Weights of a small transformer language model.
Size: 22 layers, width 224.
Architecture: RMSNorm before each block, rotary positions, untied embeddings.
Training: a variant of Adam for these matrices, 319M tokens, 13430 steps.
Each number is 128 + 24 x the weight over its row's rms, rounded and kept within 0 to 255. Layers, rows and columns count from 0. Numbers have three digits each. The size before them is the row's rms in percent of the matrix's.

# layer 7 attention query, 448x224, rms 0.077, rows 28-31,60-63,92-95,124-127,155-159,187-191,219-223,251-255,283-287,315-319,347-351,379-383,411-415,443-447, columns 112-167
090:090179101094088134125121101127106083100106139134114107161117101129101116128128098156105138134119116145135129116132149101143148133119152102157144084122132133113145085084
105:111109087147181131156124128122137138167081120105157123102165155109126098107114127102122124106145163140110166100089139135144127120105151137168119151111119131121091137163
098:145100121111154131138151169128127135098153145139125138115118158132174148125114151122153102150124121172106112156144156110116114148148116174125116096155098112139173160134
101:105154156158155161160143113169125119153089152117146128158162131124131110109121070138111128108174150115133140099091138142140151130101145119174122175093141173114104131106
118:157130108139102135133102117176157084149136106120118118128131161156118139072146116128134161107129149115096149093094125151157151132128129150133164142135087174169133149088
107:151132117145169124139116166169130106169134076151117125109164182125092126150129129086160121112129124138151150091123122123124165127110106151131135149094162136169141133113
110:104150120121149131123169119105125156121117152152123157146128116154143128148109120135112121142128130119129115173177122110096121164138132102142076114121137105078130116130
106:118106125121164142151118124138137151138164102146142141119104100144122155139128098113136148127141154129123157101077098172136139115093135128152126132113139176149113121100
106:217122133119107135101150102140124129128162120175094139127102136124124172104098144166107137145123140134141133131130142135112151102156101120107149091188125167115139130077
097:112109166138180118117141159097109169079131167107180103106120104107126154152094126115105119147127156079143085155104131101156114129092139127155107102105111108103120114132
091:093127129113120125141131121122157148137072121118127123145137176121137102135132129120145085132177121098083137128125131129122124115141167131139091116169129094110139115122
100:114153089128160171092130135106156044130149154085104140084123140102103117065095127108138146121148128100143106094139080125107122081137135112118206137165114140173112163101
103:153135125108123152124140096117124117156136144158101089096076158130156186121129121136126173174186162133128147115139160125140126108127137088157138122125127140098103117131
098:123098140162128135100107149150144145124110108125114120131161079112145149118125095157148129109122111131176201112124156100104120134146094153130165153155123135138060126115
120:113122115151124098157108156139174158089123121098076182140147114157138109128107109155126095130125094130106118147123156141134148159129114143134089116174122114164148120077
105:124105115117138135121149107155146165118088129132084114149171129154134130112133111143127107123177140130122122073085130178102168103128111127128147112112134199160078173124
112:108100099139143079126119122132133139138150134130162182138089141148162135129106135141138084138147131120118131136145144162128161100158161131131175083163130102103115150142
085:145175107148121161155152104155191105143142099107127122110138122144085134156095103122139138125138129130109118089128128146091094141166121099114092103143099137132124124090
104:072134111138176094123133150103123133127115117114183113116153093098142154099119170125137084102116130106118128127115129135144135109129130139099153136135163103112068148159
094:120078107153124093125142150141121110136171145127126166132103144146159137115124136138109111135121110139133134142134151114120153128173158158131148134140111119133166171130
114:102117148179134146134062113157134093080119166121159083122112155104124122170114140106128142138153152147153135146121115116130080112103103110136137100139161173128149109125
089:119131159101154151124106148110104138117080109122134101104113121131142149129177140146144146104115139113159159161131098090148131129135119131108142115107117181136097150105
117:135137119099124118110108091178114081108152126147106115129105136148101141141134166109129150133113146114085122099136139128138125149142120143167114113112110119131168110150
101:101114130158163120171133091154126129127121131103168092117136086117101112111142115157126136100122160119094134169150161149123147117114116152176105120109121129099072112158
109:117139167135110129136151158098140141140102113094131176128154160117158098124143113121114105125090102153166139128138135099082116110104141125100154124121140155134113137100
104:110133101148175103135120067161111101132163125129147079097090152138115130125123153130138152106126185103092151096122123138131118121133125133116122127172124131120156132134
102:162098147105159123147135123140138126160143138133113119112125161130119140120135125121133078116091136153167129116124127120166140135134102188180107134081142166123093152112
109:101181092157107132099134104146151108118129081109104151149130144135091150138148135123130168144152101130094148143152144103159122145134123134195122168092151144128158131130
090:145151111159195174133129095147146141132101153136123123149104130150100122149119101113117126098124136136140109093116162145181121119092118157123145146111138137129089123138
095:122089174113123127148126148109139130158142158139138128117133133118211126113090155153120074131119155116142101098106141129109114136122139097085141097127091105111127147102
101:106116121126143148119114104096124134133142143119170162134130146139126155114105124191114103102121139141082118107073150099153152082112143141156106165116142123093092128141
115:095113109117156168103098130143156149126143148127138108126091162088151146111112136129123118104128163085058128140137121152122122097129144111105143057142112145129094119129
090:125133148118128102133172111145145110120129122142115142090160087174113206144091124145158144155135153157146140139118158146163132186173129133145109129101123119116133146152
105:074150127105159087161116120159126136109119104139144107147174147122146072141101143099146138111112144142120146126121153120147127112174116141149133128097154137138149137154
099:086144054127122130152111074095133145149144110107129132145097154117146072108140148124101130097153123105066109138169128139104134119146101149122115120170106161121092133088
122:120106102143156156112131124111171071114088164125160096125099152089145146121104151108134119096116163095106147072114119144107113065139140115124154118151094141118071139139
106:152112143105137144122087137126105130074134141130084143147126126128194125139176103144142148094090126118121107182144144097086132154133144120129154066128102110112146100124
100:111133128125140146125124103163152077127135120134140096131139170136124125139136103119144128140135157117069158107102133156167079092060128151154129143146164124153163169174
105:117104061141188140182108135137183105159127123107179108095167129129161131096144112097143140096135128162107170150110130148177126099124124131113116148094132142143058136173
103:148112142145092100157128107128127175097139131112096138147126120148172109110169127174136161136111079135147128152134131129095135173157102101098103134128101119122128123085
095:149134100143112128137093112113140108122116121126133129151128147124104136137171125173102113126152135150134139161118126124137139174093103123136147163080132144107089146113
105:080120144118166152163173130099098170180143103148090148138104098110118122145114109124136103108128134138137131144098122113165152138096131151154084121120104147134108124140
104:134103127149126131142111122135126119153142121127106135109140147108101152115108153159099130166132135116108167107121098133080141133170136107126122137159110173159144173119
097:083145149148147125098137122155121130092124114151106107149187148112114120123128138096172111129148124139151165073124131087102168107118144131125150144084111135163127155155
084:140124154110114091117158115116085167146118135156133130108118096129112124154106136134139136135180107117129152186112099117167101155112104129151118086188134089122141092156
106:114135085161144144122147132122159123167131119124121128131151128092091162107081146145107091118131115112135179113102143150092142126127121115139134118073121174185083170103
105:087144089114155153186102141142110123162148100137112156131109133175082190148130165135144113097119146145135125093073115117140146160129074138126085130134186150113126124123
100:157163120154117133142122108151177088127124101148111080108124114106112125107084174124087159203117139138096146107128067124096111096111138076125135116129122097142141151067
100:168114145163173096138094162139120149147117116128110121137156075107103126149153084126155132138133135137166174161116164132148139134127110177145170154116149138164090153121
097:123095110116097138096111126135058130137120136113132145123116106144079120163119165098108120105180103144107165133129135086144116142156116146130105139160108127107165120153
096:123125085143160142116059078127175106081121121177143110098142142093136162119099146116141131116101148102149195155128112151127091130138089118099143117177161143130095094106
103:089159144106171121116087137167129146098138131143106136126142144126121109148120128128172108120145091112134145168147139059153138147154137148088127134135142121088192127098
104:150135121174110169107142146103148118121126197106090157133072102102114158102102108166116133100138109114107078122127155131112102118110114128152128113168109080121150133092
109:110104149135175166134124140139130085087163136097149124128141154084106174109118158140138119072136156104127160096095149086152129129152121155134134160118151117106096148157
102:108114131106131089133144154172138124135150080102122159139125187164133133132100135119137116122093127134137146103120150112114138154154140133106105100129122107123164154127
105:093131076143153124121139115157144104093174132133167119114132106146097107107120126118147107115132133129144163131093126116138108104141139107135159115133140153107146155097
106:117110159142164121116102156140078135144134126067123137123100137125126153113115152125145110067110150132128097100105135063121177110116146139128101111101128108147170105125
097:118140139065140156115182100127153093154141117135182150114107160134112134130079125135140137133118143112113131097129136136122129136137150132158130099185084122076131086165
121:129127141104200120182145122146133113125112127139147121093163130111132163120130124101161096103141178118123167101108119125129132142147127157167131136102129183133121129157
125:118132091144124123148133169144120133133105142082098128151132145121142111107115160152113102115096101132131105127130108090112145090140131121146119094086117133192156135089
094:139130120169147128093110128121127110104095144132124167116110096123145092123108106148139158160124155125107090136145124137145148093130115148113154140134104125100141069149
100:104103099102168088136143117123141153159161109108120155133109127169143099131134107109124138095148170155146104163148094138157144112140123139115126101124130134132079151183
107:136111163129131120161149106167126114136177121117178099107125098152096105144086125087101139129129127109103117095146131156135126154119172143177135104115131149102139143104
105:153111148138207119138150107147163084156139105131149155121141129150115148134127138095150108109111156152124166114120144154140134102121102123142111120095130170154073141115
105:098156109139124127155133165124137110089085140115106166150127188171123120146148167167161145152125131164132123166113109071149123122166117131096065149162127132133149083116
092:160084142135144120129131117138145141159085107123124150160108088112144158128106093104150162081125153158140172126085105115085128087112116100101160155106096119145076068124
# layer 7 attention key, 32x224, rms 0.0838, rows 27-31, columns 112-167
117:125145152142155131139157135143149093143146130109122162115103173144113156134090139129143104121102146164087152088125135111122145156126131113148112124102116103138156106128
110:070123134135115128124164097126172146076160118061139123117125111135106111167115119160145136149092167137138163114148112149138162073164131111102122101134179124120101131116
119:105169137103144152121125090128137126131115115124101111091139130135130152177132144143147138106120085102137136091174144103118169162144115112110128117150121125082112097114
107:109081124121142145147122177139160125123168154129139130118119136125159112109129119060115095100111119181127141117180137136113120120102065123152137153140091111154101113110
109:128169146099134143147125111192152137110108126103129150140132123154143127140143120131151116154113143114164116073138124121137117132128117123147120145099144124116153132147
# layer 7 attention value, 32x224, rms 0.0512, rows 0-11, columns 112-167
093:117072128107136125117133127105118120131075139082145147120100091146117150088068155138172120107119142163132094129149106145173100138122150084144115101122124139149127154130
099:121113125162138140120158135094121159104095088111132159144128155134136080098142181093123130083088130112088073140113147122127130114149116118087096137119132133162124132148
100:101134130099130135117147136101156116081143134152168123114158147091135146126118074116108143093110138129124123127091145129086118144132158109074113141098141151128133124165
101:109116157150113140150133114091078115141145122144100108135127148154106142136140095109114159136162174164128178117088162099137071124146141195096159130143136152158139151100
100:076092108144135095096164171122123151158119129135141131134140110184144148140113137168121137090125120154135109125129180094134185097114128142101133157134110157093119146120
102:163117123118146119128129113116136131084086116146123141148101100141144112119138113109107114124118085105157121159110156140113123130159158140117105164145116095097121114119
098:105154133120154154101142134129083104102113150137153112133133149093099113123130161141138125126101150146133101128123106118151140154171119125099102111181124134121123106142
106:109146105122126191120117156171121114104131155183139142123106154102103192108134183141114136143139164134116102170157101116128107110152119077100109119135098172098143134126
099:133140171089120106140130114123115110088141131157142151128155144142180091147160120157167151131134139139128107149156143125151145145134108162119150141104108144122135131107
096:131167110130119132126122091144164154096132121158112150149141104171151149111105109146136109167160118129143142165161159130130172095142128099129121125092147170138137111130
095:083139122150129123147151165128138084096107111110153126120127143145121130093090136156135161085182110114093162127104154130123100141117153142155099130097103083186151163110
101:100135143110131162106146091097131141130159066077114138149130147121141126143111138130129169128131135164119122118122117106138130127109165133105108134093148176148141134142
# layer 7 attention output (transposed), 448x224, rms 0.0629, rows 0-11,32-43,64-75,96-107,128-139,160-171,192-203,224-234,256-266,288-298,320-330,352-362,384-394,416-426, columns 112-167
088:145123072105097115089115116144091143124112107147138174187158145137132081102155087169099140165132128103127100115113083126089156135165145113121137143120079127117145123118
106:114127156097122134164141095148171111110145132106109109092139151149122175102153175125141126099179144105116182151157151130184127111179162149182106118101142152137084089083
101:132109136141121123118110102118132129134129127083148128114156127159070096131141118097146130112059126104178143109136126135130125145131111148119112154168116131090146134136
102:115082127136145109157123138140153141163128090142172129133169157066086092154107109137134091133115151138132119173111115139147143093151075133116126139126084083144119166124
106:145092138112133122128122132107093155120141131158092150103161171096077088099136133127093169157145114156122125089075094101134117137103134126096161142125147122162085152136
096:125142133144124157131105135112100130127138125106078139124159130100101116105130142173098163123159154142133117102105100106146172141103131146129112081169132161119132107165
095:147157116138089149092107152157100160146140145143132152168118146148121125140124147111190118117135106180152105140188195087111151101145101097126142122103146092100128072125
099:124160132136123117118124121136151115141134134131125099172145115155147148128154132080109102147135145102135133150135171115151119116169139098162136129099156123144112122127
098:112131152153150113134111099143140119185191092133150129112122117124095157171102146140130096147139088182125148177160177158110128078180108112117139104124113113126123130109
099:129106149104140142146127146118109143100083167128124169122131174139155104097122131135106151107131134106134090104094098096163159147128143115111140080150129114098120143141
100:120132118086160139184144158135151148098110140105133125127112136144117148134130153129122141117182071083129151122116111091161121129167157183132148142112170179150120098107
098:132105150147129147177140150160144106146116129128128107152106154128123131144135137113162134093118095095153161149150173117146099123121097196122151142147156150133116149071
105:169153163165090119158095130087109132141139127151111115115182087130187102140132150138148103120101083118153125133126152123141160113125124115130146143107147147140097156082
093:126141115120173142140130100137139105133142105115131142140143082102179136096126112147130100093149155148117156109137195161111135114103099127149160116138110103079155139130
095:126100101126133177162123157120106118124135131134158114095102139111117129161107151140157110130152104128148132058130148155129130107143105123136127128127104102104090091077
094:153162161161139138116153110147174111119155088123172127138115102129137156116152164101168146153127174123117124114109106143131140157098146099180095073124176134099124138173
098:115144162161157106159149089120144142092132123123181154112155085137204124120153135123148110135148166111121116161129078119131134114115094107149106071132121118093140164147
103:131147103174132137093107130087120111162151133087101147106136136095129150128157125101137117152105088133168129135122137118125130128172104138146171113110155157133138120079
092:121088140137149091156111132125113161146140144106110160144146164126118122087109094139084161105160099126074122142102106142097138129144159124068116113118099141178162167091
110:137138115102109096104156132082115161133099116089080141110168107082136116124123107108142138098131086110149118136127097123143162117138094109104120171100134155157110146113
102:105150124145144146133125110139135116088135147131173137129140137126122125132152136106126153170156171124120102163117086131127106130145123110148108089142164121113106118148
103:132123137140080090137160116115117114152137159145118125156182121134136153145144121109105143147121081117106108155139157096119151108147115148121184135139113134124128088151
091:099172105071121095110162093121083138185118094151109097119120124122163133110149117095108135117124186164100108125192150119127136164140130185114133133143136151144069086146
095:116105125099136098087135101122099155155083096117165132122149120099127123137120142137126107078145106124064139090120112151110071141101128093116112121160108079136147119159
104:095153160148134114109136079119131131157150131085139164107151121091109158145116097121130125146107077180146151123144118085109191133137133104116115094135138119122154119146
101:101180132130158118115114121105132097128124135150129163115126129129101125128104130115127130121145134134120134161144095104110142123182100122089099102153135132151113071139
110:132152100109109095178149134109080134073123113109104140120129122119124112130137152151139167121128180098115138117177153121131122144102162128125089123142149138120090130117
112:141120135142101126108090140138113150124080100152102125142144154124170115144138136148147101106130160123124117113111104103179162111118149143141152133093124150150140140150
120:112143130134149183134106125167102106145156136097133140114117092162104151146145130145125140105121089159194125103148134109129155113206101116128129154108115099156130114117
122:153121110100059090136136134183119133112130151171090091134113127165124130164118126138108085140120166139137138162189142147122102142119122133121108139146137104116128146099
107:115122128157145128137124102096136110110141139110164101172146110113090112128131156106136139135087091137134145126123150102119104130126147093114161137117152109111086096163
106:105161149129135117107129107099113125145094164093120123118101111124114136122065086148090115107128090125102115096145157110103106130142153157104141167145123124099068147124
108:153126151139118094130093114136104137135076152169131094133106161153121133140158116127124141119115126080108088118114107140152135142129149151153163125129118151166140141133
101:104112105148159128148099127195114144135139175087100113097110152152181114144171170141177130150119116167173135121122156102117102120127149118156088104125121099114141191106
112:085134169145154142088153103133153122097168139122100147110141132126113138131119095120131093109114111155116142140151095135113151148153104115114105113153123144130159078110
108:106123105135115133126138121120097109126118092104153161142151094127128078145098125160109145104132131134153140127115100149137145125177091144130125145118082122168116117114
092:170127126135130164119125120186121089129142113156168147134128143149129131127159100101103108123152136127146127073100135115131167087145123126092124115094155151091133132106
101:138148138141127124155142138168184146109111121173137088143123132142110166155132123080105143088138172107136200125087162125124136130103161156153156128144173125136100155154
105:172090130166118175156122103173122132124142182126135091142117128130161183118133133117097141136136146068120138153103108131173134154120107141133183125157164211163142176151
101:124137082143121134124146151102096118149118127102111125144156121154156156122126158120131142129145076146091135145120094143142150147134143116121158119135131120116176127126
096:087114094149160095151150137087108119156121083131128139117151175129131107159145140109203102101122143140098116103111095159105119123134138149113165107134138120114127121159
090:117145102146181080168171110130121102144113134109100156099111139140130077146145158106175082114120103094079099119154148129099129118132111130145128073139095167142137101140
086:154145117097134114128127150167140159149117131110117117101114143131141120133140082134139151078163171120147192123110092086098170087152126137129111156124089150176070145104
087:156106125102140131132143105150203120102119137181109102105116151162104115095159145113134143125129152129142106131112116164143154094129140165144133137120137071111081159145
092:114126087133122110108114196074097137146129141087101150121156095108179124092133138132128109122135094136116138154180101136102162127136118107128132127144114062094182128095
095:140116134129145160108121099149166121135161116110147122071114141144161125153123129114167139131100146111134133128113127119130102110140124096122127117150096077067187099102
092:078147125142147114119101128169139112119125103105129157158128132106124115196068122156174108145123154161149155131103145145121145091145138153169124099117115136121134142134
093:133131152131106136167134114164141144143094129121121111121138142114159167128098137100121144118129162173164156134113069086141145153134104144140148142136098136136114163107
081:137135123128113150093144114072147108097105145134167082183146103129097160139176140110141154122094100115137146116126134140138106138082131106110107146132108099123101095125
107:115113154158186130127135145163150148174148112109128104101083132101106152163081134134158163163132110107124136103127153133159159100141128149130124134129130147134142185126
093:121157135102096139107136117167140164189095132142114124129134105131105130098136118138176130103118092133128119155144103118163104138111125139174150114171132091109169167150
087:107156145105135105096105097160107138132128058126096149066138125130121111189104090139113101117121095140129123133171095121130118140129153137133130142191128120119158089105
090:170089128119131132100116136104144104084088093112156155108114160073125146167164113130102116105116032104130125125123131153140130146141132125105170129159122137138125160142
090:148123158095139111135136113119158142177087144093103152118136166117169129161144111158137118086130116137151099128107108170162120102111151146091137134117078075104065123141
092:121149086116128155173111140119107123091175128098132123147143107162122120153121142136088135160105128084095173112144093112110106140139113173120100159105155095127138116132
099:132148121116088149103138106143157138114136150145179164164120111175146117109116123114130112135120086132136161108132161094125147128066127095117104159148144160084150118136
088:143130121097106111139101125138102129139159109124135136059122153173123103150099092131049108117143090133122141136172094142106100121161129135084066125136112121134068120110
098:138129155135140095115090133092165124114118134097114120105105129088125144128142110133148144093111140148142143144115101188102108146126185103104146138145089106164125159135
099:145117141170111114104117157142117146166173100152127099147088122130107182100117124143143160117092117131112141136152119133123120100148115107120123126068137149137123129126
099:132121125186067121145133121212154149151207106136152107113113089148143136087118127106133169137158135146132130149117131113121140127127091149151103135136139170099143141117
097:141141098139195151143141117148149104135150159127132107113127102141134188136115110138126134143134129104128116138115166160139119106148152122164138081114142147088107084122
094:100096134050097128128108110140156135114113106143150108130173145133125128122133102077121153138127133105094136147127119161125096131119074122148130181153157145155158128112
091:117096065119128076116132157093147128164107099102155106147120097112122116167163125159105155155139119137089156103115129147151135121099111166122141131142098108146117152086
120:142125138118113083101105173116119121134117135113108158149143147117135119174117125119157133140128072135167150135151088125119163142127102150130164158164113131169145165108
090:141143145120159085144134134106159114124089141132124126077122137114088113094113140092122142094124097106124107141144154140122139134094114132141152112146132149175146129114
094:134102136168133120154118155092143140114135137111074119134134140095124100083120119164119129095164077113124128103149121152133140132098151092169145076120199116131116165122
098:135137167138087165128139147147120109115171100141181133124069149139157132133142165096136115131134207095128106108116160101109121126140125131125105070123139115096116105147
111:120143103151133136126073151141127117114153119099149092127167097143177122128116125139159119113128118119144185139143163084117140138161113155146131093114108128136185097122
105:167108159128061131114104113096099138115102156135122145158115184107119112128157156098147121103123121144166169141109125088124126130113108134135160128175126136147146142133
098:133096125145181124158136139129104156115117111149125153111108136128100116117081130143135125153136100144145119141140125194128105151174170100122091081099119077122096164137
097:115116127082114131159122158140111159126110160120134166126095161122119124079118151095114089134133130104146137107114074121122131140134142087125126122111129137141126127148
090:089125161082125130111140150118114153111125135114135167161100105128156114161162094117121117088111138122124142140110116124129130143110117198151122103159163113140129167102
101:152124056115159165106098128136122105154095159107121115140134087110129137099110143156159114108143149086164148169110104153177140120164142168094127114126152155135136117094
096:113120140097087097103179111118152136113163200130131143181178114140088152148161128158117095145122112144117149172141111130124108135145135100169140117118156104108107108107
102:147129141196142159097125101163127085137082114126115159141126157130144157101118107107123139131162097112122104131148153096128137159110143152145132122128113161151146163121
130:115148145124090161116145131114150107132113120133153114105089128139150138151146142109155111131116139115087095125093081143115139144113104115177121106092163114092134147123
104:140142132144100136129127113127133103126174142127135149083141122142094111111121132134128108188130190154106104117134092182136162151131102115107078100114116123083163099091
114:152122131154105149122122129120130118149202121102149100120119147167135146124124154147146104140122196136151115109165130116093144087176097134116160144164135113113140115076
114:098137138140156114117126110136125120117075130119105120138134114120142113106148126132081108108112099138108129127119148132133119125135105144155118120127121114140099177139
104:100102090168151102134110125147144151124112109078158153161126121106130140141138144125148132121148113124126132147096126156170117122145139170111128091066123079120178103161
125:123114143130085134121146141097125148109100111138127130114122139112132105120151142109122133132108125145087090117132093153092126132104077128157162128110126095113154169143
123:135129105150153121136133113185122111124178104120115138106111116152075121119097154108106119143151152159137128123167142107143119116168099134126117126129118112145132090096
095:151145117089128091177116146155145153130158142162121106157148108086124145122129139105141128157115085142145187115152152150098160144125125124121121146118101139088116101140
101:131125132120109145108130107119129147154108106160125131107138138116141162140130143106108122122124122137104088130085142128125098147138111137144100109115090088091151111137
099:050083124142127123084108180130147140116134072116174132126132136100113118122123120141151144096108114079100161122120084110132136095164147126127134125151137113152141120167
099:122158086118107145157136111134128112137124123116161122152156092122113122067153154128127122135135142154102131108118117128122121101120138124097089135096132169157110161137
109:108121120118167118109141145125108165137090154163084115099124155111183080106087111158142163074138077120151117095142115128088130088139098108106155163125129105151148150098
099:114153083132129119096125145125124161143130078133159125119132155134130106107127105121143167083128126099123139146113111169117171126136161130152146089144106101168127121132
097:094115109134131154113119107109132159113106177145151110142145129103124115115130133158144137111146161119132138136095105091123111142135174107162168101137094135115089088141
099:153121125096156104129092140131100121132149119136087115118100159113127120147113136141111143128119152157132159104089092108164106096107118117160133140089140108105161096149
101:115097090128111132159126117136128125108129124145103118118137076147126151113125133091118138162119124130112084191140152102124092159114123165181123136150089156092134130111
104:112110147128124153100141120163125127146104107156136128133143091129147116076146108140180139112137128118138104113099113166102136133156062144132116172109118131172105160136
098:149168098145123114119123093172125133127186133125127160113123154195105138113130136103138106119132148131132126161169146134176133109129119154114132105123101111096117083129
090:129103139152146105165117134097120143139086147097141152120123119069146109112148110080128180084134109120138091073098113095122139150110126144168137105179130126127128151118
101:140120137131151141158192107130079121079131160131139161151139102126099105127126137078127129180106132115085114125138105122166118134097123129183132189155153098147074132153
099:167153138123105113133117106129073117086117098084102079112140128165115085102108137142079120127132147144135141147113137140114128118124116117118137146121122130122106097115
092:146086133174154163112118162095147125120112167146107116124169092090173122090138114167132103126108142157118088169131132154111124135110110114133146113105110102125185150175
096:153133121075124113116110113129144121119161104114118096169156144125174118096157149090088133174136109117156137116124132132109177148102108121156150127193157113178141152145
105:117158111105140081116189138157119093120140100140183127141147099109161139095137170108155151135137121174133153093135181138089115134112136113096137158136102080090121169146
094:106114123125138137120174146143113129105155100128129156101113105128138129099124127112137128076132175150079151145167163136121104088105148123104116131090096109123149141203
091:090103104100127145147104122161152135136143137114151161099124081106140100131133074128108110098112120123112132132108135146126117139114148094143100121098173084129133146131
091:139121105182123111134112119110111169124134124104080129152116130160158124162113162137109176134163135101134135128136113112104093100101129159110120123135137102119158083128
102:148106133103135104129132106122075136073096139137123129118168152153170117142157112097142100141149077085152132138132134125116146119129119136092150113145122137160104168102
095:118108128130145132124175150152128122146137119151176151159128106104149128111136143103134128122142130157118145119115149157124123148110136119138118131106116087089102148152
103:145113142120115163136096113147131144155200114109084118081096130135154153131097110145079120181139146139128139128090139110107096115137121127145090104145119099122167138108
083:156115131110115125153082110083134101132149114132129153130149151077140136137123092205151127153135156145128125188142146152169116109112145118122091100113140146112123127107
105:097130099131108123150110119107120178157088119143121153149143132093156104104151136156171128137102125050120137133123133157134151112134105118151126158129146135149157132134
097:149108098137131139133108120107116134142155163144131154160154098118106102112138148103143130147145144118097089109131120119139155123106144148110109157101095138138061116171
101:136110129151158117131124176121124140097085162166151128128127124093186130144128107148155135127121150135148125118091162143139139139140127108100151074096136145106114136153
102:127158133165162127137153126185150092140130153110131126151112108149123123100138119087165143114142167117101136169143120114148138121131125098142118051111168140102134115112
093:125131095114118139158125162137103121120122146143158104175131106160103092117142148128160135103118167135128096124115096138168174129154098175166086119080121148106088158119
103:110138125104113105101140173105124134146097111172125136127112154117141123130100154120113111101101154137179157122114116125115140107158087107124138114127133159107146123144
103:171132167113136136135114098104136135129169126094092104131134146157106142163123100162104159150144146120154118120089099122117129136160112129112144123121122146134165100132
099:133133116126122097146138112138133115143125077137095120127180129100104143146152123132124149096122146196102100104113183146141158142142090126110120143156149093133116131126
108:162106137143125135078131126175136115105144157115140106129113127166122149147132114113130188140145121129125106149140121091140109112129145126094135073129150129098155103083
098:100079133128145134120142178121084156096057169152112169139144118107164118127123143165162130067128100137129117115113134126152164148156090183090153113177097124111126165142
099:136132115155122154163127137098107116081177149126141149089124156131090111108146131134168102121114135127123091128143105140125123133116140116127085169145152119157091140109
109:129169153128172135121113122116150136131114146152143128111105150119151142161133126148135143115094188092132114118119135184140123131110132141103130147160117122103085080172
102:144089113133122154149103140098104148115099134092178112141150137128121104164122106163151166115128167100137145152087139103157169102166162172104128131092135105109141126141
101:115137132090165120142126120130149125093113123148128135160070137129104133129134135101087076145137113159116136114137190097115113167107127108095149113119131113143138147117
088:101140118117154130129095131180128102128151152127082118131127133149121116124122124095146049120131116070120155161113142124095077119140102108130140104113108160122102100106
098:121122124082132122153079118117151110127110157147138061089131126134095116106074115134140151088127168116134132155110135123155128140129146196141127152166133173133108174097
093:114141184118137157123115133090120132125088125134141156126116132125120127106135154134104172145133146102158099144138118121157152103131114131100112122134108129142155128100
111:149102159153130132109131141144103140159162108139149095156165130105189117158144115149141130159144124088130116099117122150094159167156115088130126073158130090119167117136
097:122148128127132131131177155189110143161152114114180081165134068119155118147133135149132168137142113103107129085098139156122091118122119157143098123104165127083156094116
111:132101073154127155135128121136121134128143142107103131142161119141096135097139096109135137109150064095130162155148116090127083106158119126156103111106150137143142128101
096:113105167080134122125149146096109103097055122143133133138127107070106113157132133103120146100099112159187111109181118156121124164093121137089149155128100109151074150095
099:168157098138098164132066139116114141163123128157117110116138151151128115084143122119145167173144107118132127119154048119134108121146173106157133159099133123098095119129
092:124122106098100170121136127158104136113103156153159096144151094172135158127158119131130135148167136078148125176103119112145139149097119111125108141154139187103120154105
094:116137123100128152129143162120133099141141149116095129129096117117057167150131177150131172133160126072119119132130109129109111133114136113157128167182150168106148154123
095:112152155063139120103154140147132138123137115147141109151127121131135140106105118118139095124092120108183155177140158123125161143116117146112114130123117111099126125158
097:125156101129138121128137124121101111167106077108128128100133120127143108129087148130153076135132103138125134133169148101151184160141161170138135154094086067158155107161
100:133149114111113148137144128129116117091086149139149121160111149156143153137088163122121104139127046158114143128113142140144113161117106121109132165111123156167133117110
103:118139101103118129149098102097128150153130109129078145113144139116101134089099177135150152107132118104068144109104131129149113133119173220112108147126091160165087129134
106:107130130161104146104125162152124111150164143089133148147160127116170112145161153136118138116133121092148077129124092088085132109136144062112134114112128124113183118082
096:144163165126119143101123115097106108095127170086115112113143140151113114114143129181136110125151089123173122099151140109100169137131105094167169154118153114086143151136
095:100134156172166112118094131060132128175127088111127145113127158087147116148086115126115098130081083145127139117144118157092159108172145110064159136114107064133146113116
103:138104130103072135122096137129103158129087132154137138160086144133168131094144108108160167092110195151142125137093124116130129113082130133137140107127137175145125144151
092:136167162198147172143079162113126129140153126132122130094100106091117121097139125154143167111150118152104095155125121128135133086187118086110137151123130157128126069098
089:134126161116086104160120134120132153087085136131127084082110179158130130179100105131115098107167137114137113134114110153132131138128097137123109149131140127109160181114
100:144140086116148125159134096114137122125114168120152086104098109168134126119169127160120106132135153144156131108134152149116105147092150101176158134163149079095142149162
107:151143112107138115089150132087093098137126145096153104137128132149152163103138165149145104113132116159159120159133122146135144103165099148114120178110109141147103156125
102:138123105165148119121099120124106145131145095117072117109127088107126126105152160115129096137127126204102104138168126130124155151127155097170107055129134123123137119096
106:135130091093151145125136105153127165145140073130123098120118102139106114177077097141126137150100142199127146121130175137141161126146130129160113087120156128135133152102
105:130173091073102176118128161151128122147147138116187133128136138139100161158132164072140128150105136125116137118112103118141065117125123121146100156146137143153147186116
114:174111134132135091153187117147146170095079133156154118131128141110149131165089142133130141153147107094112116117084104140103116118117140136135132144133152125107134161144
097:123128150141125125116116156083121126063116111123138088121113141144100141129138100145093085105084116171165128121162109157125147106128132099082144119111129067148106100147
096:135115124164148125118102128119108149117146119122086167154146102095123143094130137122107127138074101133098080118160157081113182146138144122129128088117167127114122132107
096:112169121107088135110144147148119157109157104137154125129133146114137117143153122175111124113120111103125135127134147132118088093118104147139126172153125080130089124131
094:078161133146159082115120105106124088106137107150114092130120132142147102134163069168119117133104121139148103149177172146134102166124141131125115150169130101129143076140
094:169116157144093110085128150090127102149130145150121162105131128113149146130123109140128135113133134113150113099133108140172124124134077158101112141107141126139074138153
094:149123095120146137090138117100115125143151126117080090103124140098156116122118109134117142123102115201127154117094166124125109195111149122143166093160100106092125069142
098:101127079163123106122116159127144120155147162123115128113149118129167083108103125110134148141103164141107153088116142119093159124158119099149183106134115103153169132096
109:128126108129157102164127102136120086112163132115111093133094122142114151117106143119128166144139149141119165085132180138114118101097172124172120130096105122128134081111
101:124114138128130096125088068119157099172113126127078095108114121129121153120130134123129117079139156134110142141119187177118119125136185131125120101109144095121090090143
093:065117099112107117112135127115111151116165105111107132069120124121108145128125123157098172139149144144144139140170126121153125157095153167131146143126118147122109192127
100:124127153151146117112128138140130116105156133120154134152133131113085119154128166116150129174130148149135107113119132104100105055133149095091135130145153119068114126158
107:153110130120101094099148168136111098148130106114126153120089097123126143114147135094157179146089158142146113116141118114096153092128140176156197170157135154126094108129
112:107163117096153093190131081135133109084130140118115086143105115133083145121127161130120158140151149113116130136155192141129093111128176122183131125128116142105133097121
106:140094178120171134177072116106160171153107080103084117149142146104116112140145113155125132157135101133122076130113107169134127151101117131098121125145132126155138153119
096:142094169076123131136146124109110160123089118106134117128128115125115126133174119128114104150128116147121127131105125150152103150099158119116138135139131104115098129160